{
  "norm": "rmsnorm",
  "norm_eps": 1e-06,
  "rope_fraction": 1.0,
  "qk_norm": true,
  "attn_scale": 0.192,
  "bias": "none",
  "init": "normal",
  "init_std_up": 0.0241,
  "lr_head": 0.00677,
  "schedule": "wsd",
  "decay_shape": "linear",
  "final_lr_fraction": 0.02,
  "seq_len": 1024,
  "doc_mask": true,
  "steps": 18220
}
Each number is 500 + 25 x the weight over its row's rms, rounded and kept within 0 to 999. Layers, rows and columns count from 0. Numbers have three digits each. The size before them is the row's rms in percent of the matrix's.

# up: layer 5 MLP up, 1280x256, rms 0.107, rows 575-621, columns 192-255
# down: layer 5 MLP down (transposed), 1280x256, rms 0.0466, rows 575-620, columns 192-255
up575 112:472486532483520502518455508470531486464496472522454467518481499516511517510485497526508459458512515501468487465499519526461484484490446506489488528496466545488525494466491443500439517544494490
down575 103:468499486500518539494503525492516491486498495517457506467473532517532475508489515477476560491549509528493474522542481532489509529478496523475468520487541548488502528488497516470508528511506510
up576 094:502526552465486519512491503512515468467524502494485508497512519538486544482472520509515553506532488482461498526493505498471524524500466474503500488463477493541498566495508480533463457513513509
down576 102:509476518509512491484497534494500536497525492512472516495508484506484456512495483470531449509488493498493496496519468510530518476411521451524503517488491462495484484481480505495503476522496456
up577 098:452493502485510462528515539503456495489523554503484471493483500519495487467515494532522487539473472500504465457489523485477519473537485552504492480482487522482539528487547530485520519479507516
down577 102:535482456480487530473492480509509482529508472447519538494511494506523504472510468518460487488477458519513466502493498509485475494500445521502532520452525479463515494526498524528538477480530492
up578 101:473495473544497477494531473476550469533510509496501487490489470506501479499495506509491502482523512488477538500488509540527426485475490533506498451542481504477509513504508523498488502513484471
down578 101:511466464468466486504486452502559500497526501513510478456490494542507550493517511520488467502508470499475526554495519481542501443467558507493482463515488581505507534483456502486472511515503502
up579 109:512522516493532534487538464526560470497471487473469519500499504481496501521503520446555487468496495518527484473495486492516514494470451483493486507489548511540497442512493517457524484495531507
down579 108:536466480508475540508511491509560498487504522515503502521509512472514511481494509513515504539495534490500499475511502519487501477463504519528504510467494518526500537485508536477510460472501559
up580 106:509535516515473480470467534475500479504498530537501476505521539549467476550500479481495487460456488499520526480465505534497537529522472518487486513477531502531506516518493495561482520471507479
down580 107:488438517491450553547482519508485508543482516505499488511518510441486533503472497500551498525480507507497448503482469514448434499525489456498475460514540465534508480500512509491501534507456496
up581 106:483445513501483499487462517502494436457509515532512535495493515490494497492498509491504512472554460501492530505497512481487489543479482516544536519517491510467546527403473500503475459480497492
down581 100:522466481481479508543508476547465491511502508499503427502551532522518497486490480498512554510498498507482545485536489487558479480508520510484514502477521509499476512475529498487498483493503490
up582 096:495512509482511495508503528511519476488512490525461507471487475499483508499482548543520529414468529504470568493492485484504494479473530510490516510579491505442514510476478491549450486517503518
down582 093:484487495483489550514515519516530503471467509491495480503507515514546496490510511525496490521491518495517483511467450513531547524517501504498487495552517471504435506502494480520493494540533506
up583 103:488500536518465515518534476464494505440453462507482456491498516508543480517476484522534546525519492501546459530450454496466508506509517483490454481488551494479521458485504467524492481540490492
down583 102:497535503458490516525481520519503514521519504480501488503448540482487481495512529521507480489492494474527529449485474470516476521491483508476493513486497468509476534536537484534509537467513502
up584 107:482468490502524485487472515509486491475517474506478535473523535521472455551507465488515499495518499462507534490492499429485488556546503519504504528478513489496487485520489502459508510505482515
down584 103:498502476490502480444445489477491515483503465453501518490496475527483488498520464457478470466474467497509493497508531543468500503502462524505518524448478461512539494463529495496491499493540504
up585 097:489465500531511496489508496539545461557496490475497536521509505520483481490536519482482520526481464483528500485525516493523507472502453472498480490502531500532500498525520533544461472444475467
down585 099:480541527495460507473525492532523508430478491522479477485462508490500471512505555531484549508464504476485523519473490476544498511505531501557472484516492526519511478514480465524502518484516493
up586 101:498471462507479472466487520538493506498493520478483494499528488499499517547530452534496536464477554510501478521452495495467507490468486472500476508497494519520525459509515528488527528542506538
down586 098:488513512458531523497542503480524504542463498510505556485472528534507498490512485458527497486489507522508530510471488533497491489496518468536563546521525459493534496520502491475504516492496513
up587 089:479498513515508514480500496508485527423512491449452494516490469508522523520503500487478516508495522494500483486518448532486532491508473475497480501529505510488521472495501496539523485493463509
down587 099:494496483503515504480560513440487500527487524512498509533449515505512513432509529494493495525485510483511503496498495497523506503467501567496505456525496528543542458533517478522478478543459492
up588 109:491500514492508483566511546465484540497524509507550520494493514465545501476480542465488500501503497487498482510487489485481490498496491507465458504509483532504504470473470468565511449514512519
down588 099:483484502494497496524473483504469558540496465510501521468506475534475502488513488484533521496525483491521514480463497524499508503469520485534534505496461535457535553502513491508514506507481516
up589 103:536479479535518500532504498501489535507461490488471538492500494511534505538474457501496465527507480471514530481502485449479488527507532564459542512573478513528485513531509491507478470500478519
down589 099:489487503510485518477483526512471461537483490517465486493477520546532505492516527499540491512514523480463512539518512501517435496476477533488520518460516468499464469539520496506503506485455491
up590 106:510502483545466483462485473497511514481452462508534539523485528538493496516482498481459498498551479521500517452476500509533502514555496484439507556487491518504468484518490512507446477464526555
down590 110:516533493516476529515469507550493483543521525575527484512486489515520462524507525510503461472515490508510506504509486506495441458490488477482506518548479496461477489481506499557484486526451509
up591 095:481488513475482541507450542535477521485481516479536535475511525506483489515536475501537477488524512518489499498531507503477531516511513543521497527506497523555505506525521540540545496496520504
down591 097:506526524513504494488532490505501510472492514518512461498515469484484509471477473478484519509526464475497499502500479487503486462472470507495514540544483541478565482520541465494485530505522487
up592 096:499488494509482540510500514475511521551470504507510509514518467535527509503482527481532502492509472487474546487501474470532506489499480535513477497491485540509552490518508506572550492497484442
down592 100:532517499519486504480531523498463518535496562453586518502500516504463524476502502503470469527452535486498479496521468482556547491498501483517503490476548478476548471525476516497525501476487464
up593 109:492505551523506549505515459488476480516487503471498466446487485532545458508516495538461468545494522502512466441504513481500484510524493455506450496483462484490525470533499545468464529503489511
down593 108:520515514456505494517507468503467470470487504520527480554492540475461491553514524485498482484533499519503467523515518514460459493477511454480517469497472502473521517464517498505540492482510496
up594 103:452507510483469505495520471527500528493491481505509461538514536508521475468493496542495470514452496499526520524483530502529488499473461509508541509523472494515476523476521555507527471515474456
down594 103:493471516523509501529488501455529493522508467468489508477477467492479506472537496485490465493469467536527511525547456514494497481523526459550481464526488506485506485538522509544491496482506485
up595 100:506528475511482513470505510513521511543499492526548541548485484492577434481538516518506465477482499504480548509521561483505499516491514479478541467500500519549523497506502504475516495492430469
down595 095:490534493463487518534492507549499497457496476537558511507509490497488464507511494505507462488552524509472551546475499502522497503467513561516494477480484504479519476487472505512531424536518492
up596 089:504497446516493508489490450495553488479522524501515493495523502511440545525462475528521506478539477503513497505492541506538527498511512522551531480455533525528518494465512507504504465517503486
down596 094:512536504464487519488520477467501476502520508522516504404510527491483565505488477514544464539500470467517502484498501496499484510498489512497477508468497513494554483512484508522500517482467501
up597 093:525439546479481484514481537475464513515458538499468525511476507509517469489590512469506465542513477530517486494479497490494498480522513438505512523542529484473484475433448484540475522485443466
down597 090:505536526512516529495479531520462459464504519491508507549485511488520503524501528527441517500474495525465530503528534478482523504535550560491476457531525491507471462484498486487472512494556507
up598 098:495492502476505503495480529491489511504579486461548503496482526514458527504493490451474476451557468512485492489575525480480533506522470479482536492470483490515532525514536524499465525524500458
down598 097:477555529493483498477488546501503508503497471467506512487492517534486513496477512533499489510486499507476472490504519472515538517549533494454513468549456432525521464502458519491457530534518498
up599 096:516490469501467505483560499531506530478512459467500513469464511534513504520469493541502508534511474489512509517524517513475528560507464478509516494507522520508474521533513486511518504488489482
down599 087:527507506490501472500458565534502512509492481481485519535530447494524461483509548504485506505532487494485528494489483515505494517441489501508541487529520520493524474465509499506475499532517498
up600 099:509510478496550529522520459525473519489510532481513507520499514471524526489508501511494477521480487470510482480498485424505458520493502521503511464555450485519501518535528478469523475478461489
down600 105:526509538511528525514532456514520504517497486530459504554506497485480505487511517508464491517533514481473471432435499445514499490493518544493487482507501485486474471465516479493524446485519459
up601 103:504486517491486515445540474477468468490485517507485490546481487481468481538496507552492457547464487506483509531473491479492571533475509482501506459468511490497486519467492465485517529492494485
down601 099:500519483467471538472526466452522538489538500510470489503526484510490503523526488506482542506513441565528484566525497448503527529492494517495481531508503481516494462524536483476494488456484500
up602 101:506484454487519530470516488512489473515509535530471490513467454473508497537524524472518487485521451507520487529495473515497531529488524504487499508489495496515506478512506499509500510534518516
down602 105:506498494470469510465488523488527471482484487512501538519529511494502474566527500536486510448498481487509498507525509512472522481533493488503475543458509515471453449525471504528500475499475520
up603 102:443509492507497537487480453529491543571512504514517509489511491494525463514496515497499520503474505484512539501515519445500449511493542478473517539499488533547502473507501498492477512474490511
down603 104:460523513474501541481470475507484498499490513514529472475553485514494501518539516487469485535497501500490461490490506473484505498480517444483542497487478511440504495512497511480480501497508505
up604 099:485518439491485500477498487525490468513549466482527502497438522528470491464526501493510472466487505468473502461518509503540526518495516531490489514482548502506524474494514505456461516536498476
down604 094:555462520501493466537546503517491502505513488459485501504461526537512469482485506516477513525479481519504480491494468470497535495493488454444496548524528471487525466496469517527489484437478517
up605 096:508480484528495476544509493478511524508507515451425531471501520568473500505448512476484498486487494484509515471532483507455512545526524483527486513500438501487506520506457480484502480538462503
down605 102:472533527478474545477496470470485514524497469483500575549529480484480467515461538522487520529453450489519478501492493461525471525536525526531482475519522518492494532481539523458541525551502499
up606 100:510497480518531499484472505526538507511474532485526534576466543522572502496488493540468513487457462491518502526493510514480501497475443542512477504519517527522529477504496524482494492509503478
down606 102:509489490487476526518502474550519491520488493476502462471518504479522494535481500513477526519536565473500521515516501467471488482457479513496533502506488508537449477526501471476494459501511540
up607 102:462483532499519503511509479497486506469479540469510499445483533494489498495489522502532493496474475507524506492528518503484447489474485483512485532548512495505526506439512504507519492476528497
down607 101:495528477550511513550512482528518475462547519477521462445551454546508503482481510509496514477530473517478524497541495471495482511489488549508485510506479477490524485467490563502482505506479513
up608 102:467479468493533484526517526474516515541484509491489494505521494471477484479519483504501536536456515492570500468514485496483502531531521501504533522490448518508548525557482516494525490489512478
down608 098:523479484439490477498528502463509503499491485512491472501499493465509532470517515434511477494452486520538512555483509516514452495507523502484505489468478462501525511523474486494464509500523473
up609 102:439569503484478502494470498481509500510485512501505501505494539506491482491533526500517478478499501488501480542492527508509523495552502518508494506460482511510507493494506498454438481524526506
down609 095:490513491541515507501522507520515488524513496516472529472504486497510517510525465486464515531470521528517505508510491525486507508449526510529498505523513501489515501533538499511530528457487484
up610 102:503483466481535510492520523518520505499488530480500506495461488462461506516517495486498481547490476514525497498509517488520496502502431532511509539472473511520481526478497486471493513496519467
down610 103:493491474433530516486484477523513499520438493479458533516525499488544487509435519447484512445518500509518500490507515505531473528472471518485518506534513458462507453471490485520501510458536479
up611 094:487502477506520516491466487512486496495488540488503500494488508488464481440510492472530467491508453489508499504495467496537466475529473500557469491541471503519484479459517497511474479524481478
down611 096:530536463522512499517460505508466472481519507512518506542499471460523492490511530487487489479456451483489497475520490477525418460494506504523511507502522537487522509503515532505483514532536492
up612 097:487522490524513495489540496491518552497462521500489526509512464519525515485517503487503517509508491501481549480463518477528508497485503516499557517456535532546488492516477468511483518505510486
down612 101:517486543500483491471496535515493484479532525503470519495491475460537499505520507469494509466516496506476464526451477521532466448486518487529521530534526501509551473524489540463497534490488539
up613 103:539486470524500491504487510483495511516494477500471496513561503480501490493498484527476459511506483493499481517471520514515535512489532511496487525468496470499523497524530533454455520510484508
down613 102:496429500522504497520505505513451499517545512527483460494482502524523487517485526521504471483525469422498516453527471485505505500470453489512489460487485489488487519506510445512493520488524503
up614 097:503515472505485537515479517510494511525502489481472541562528481477539480507487448468508508489508526527562493481515513482506493502496467471505541504491530509467517479511490490513515520477492507
down614 098:540520485540501510534510491472489487513502507513504521524483506449501479529500506446494523472537436504490502485544561534518478501500519499539511475495534467502473492528494501517461533524511490
up615 095:490513498511469498500508522444451509448517487506517534523512481509500521509444460550513489516514465494492486533494520458507455480514518479499519503470506474537491458501433475506472514514478518
down615 092:515485531484509485531514498502529501533495531500498470516498497507498542487499505467455496537506497482493508466472494508514495485511504500524436499514548505451515467485514533481523482510527501
up616 091:495514456453494462450507514483505509520451488495478468459503528520492496498508498474471436493466512495489552494512518522545451474526506511501496462487510494512520516502518495490493510502516471
down616 098:509454507576532527552553467532521505517507543513445514480481484510515495488476553473497511488538462537480496529455494521482506509489474533521517534512517466463489520546514494495511499498486503
up617 099:523451522511499535493471464471512497507470509496537527496493522570511526515490520466479510515510473478509476547475488503465513520510470489497537545518508476461532536524512539518480499491517494
down617 099:515512473468467551504515513521488526506464440513486487484516505501471433509483499517510471466472506516501516499438503451498487466504496486482520472477497554470507518491465454494516513480507508
up618 100:497556510436528493497484501517539473478489525494507467534527453510546493484526533530455478542458455529503490515509501521522501482487495492479505518492492504516507522520484495483499518526518530
down618 098:508477489546505532530482503513499521518512447503502479495485540501449556500493495466531504483537522510495498498507525506489537479502457499470510505490553485491501506542507507518515451476512529
up619 117:509501497484483498480512483450556509507491523508501514486499430495491505484507530471490490498522522526490472493465507508501453501512522504518540502486541501482508485514535511505508505497499521
down619 102:529528519467511523508475495529532474513549487519512481547476504511553488492529462478500493517499520462505486539447491467457474505539491499526448534470475546498532511475524520477535510526534492
up620 093:430514504497495476482494495451499517496511551532483505519533515466532491471495522478473444485533481502537505475498535488533544503483504512503494504526487490552530466472499496435551510469477455
down620 099:525452496466478477462503574496467532516495495511479530493510498520543489526441472485523471478567525540522470503524482508498499496536500452488493502530468483496482524489510478498514495470540477
up621 102:490486516524534473499529498482532532515478519476508532476508510518440510456474486489464507472509466474539516507466518514485455528518503505506509525554513499518501508475502474502503468549517475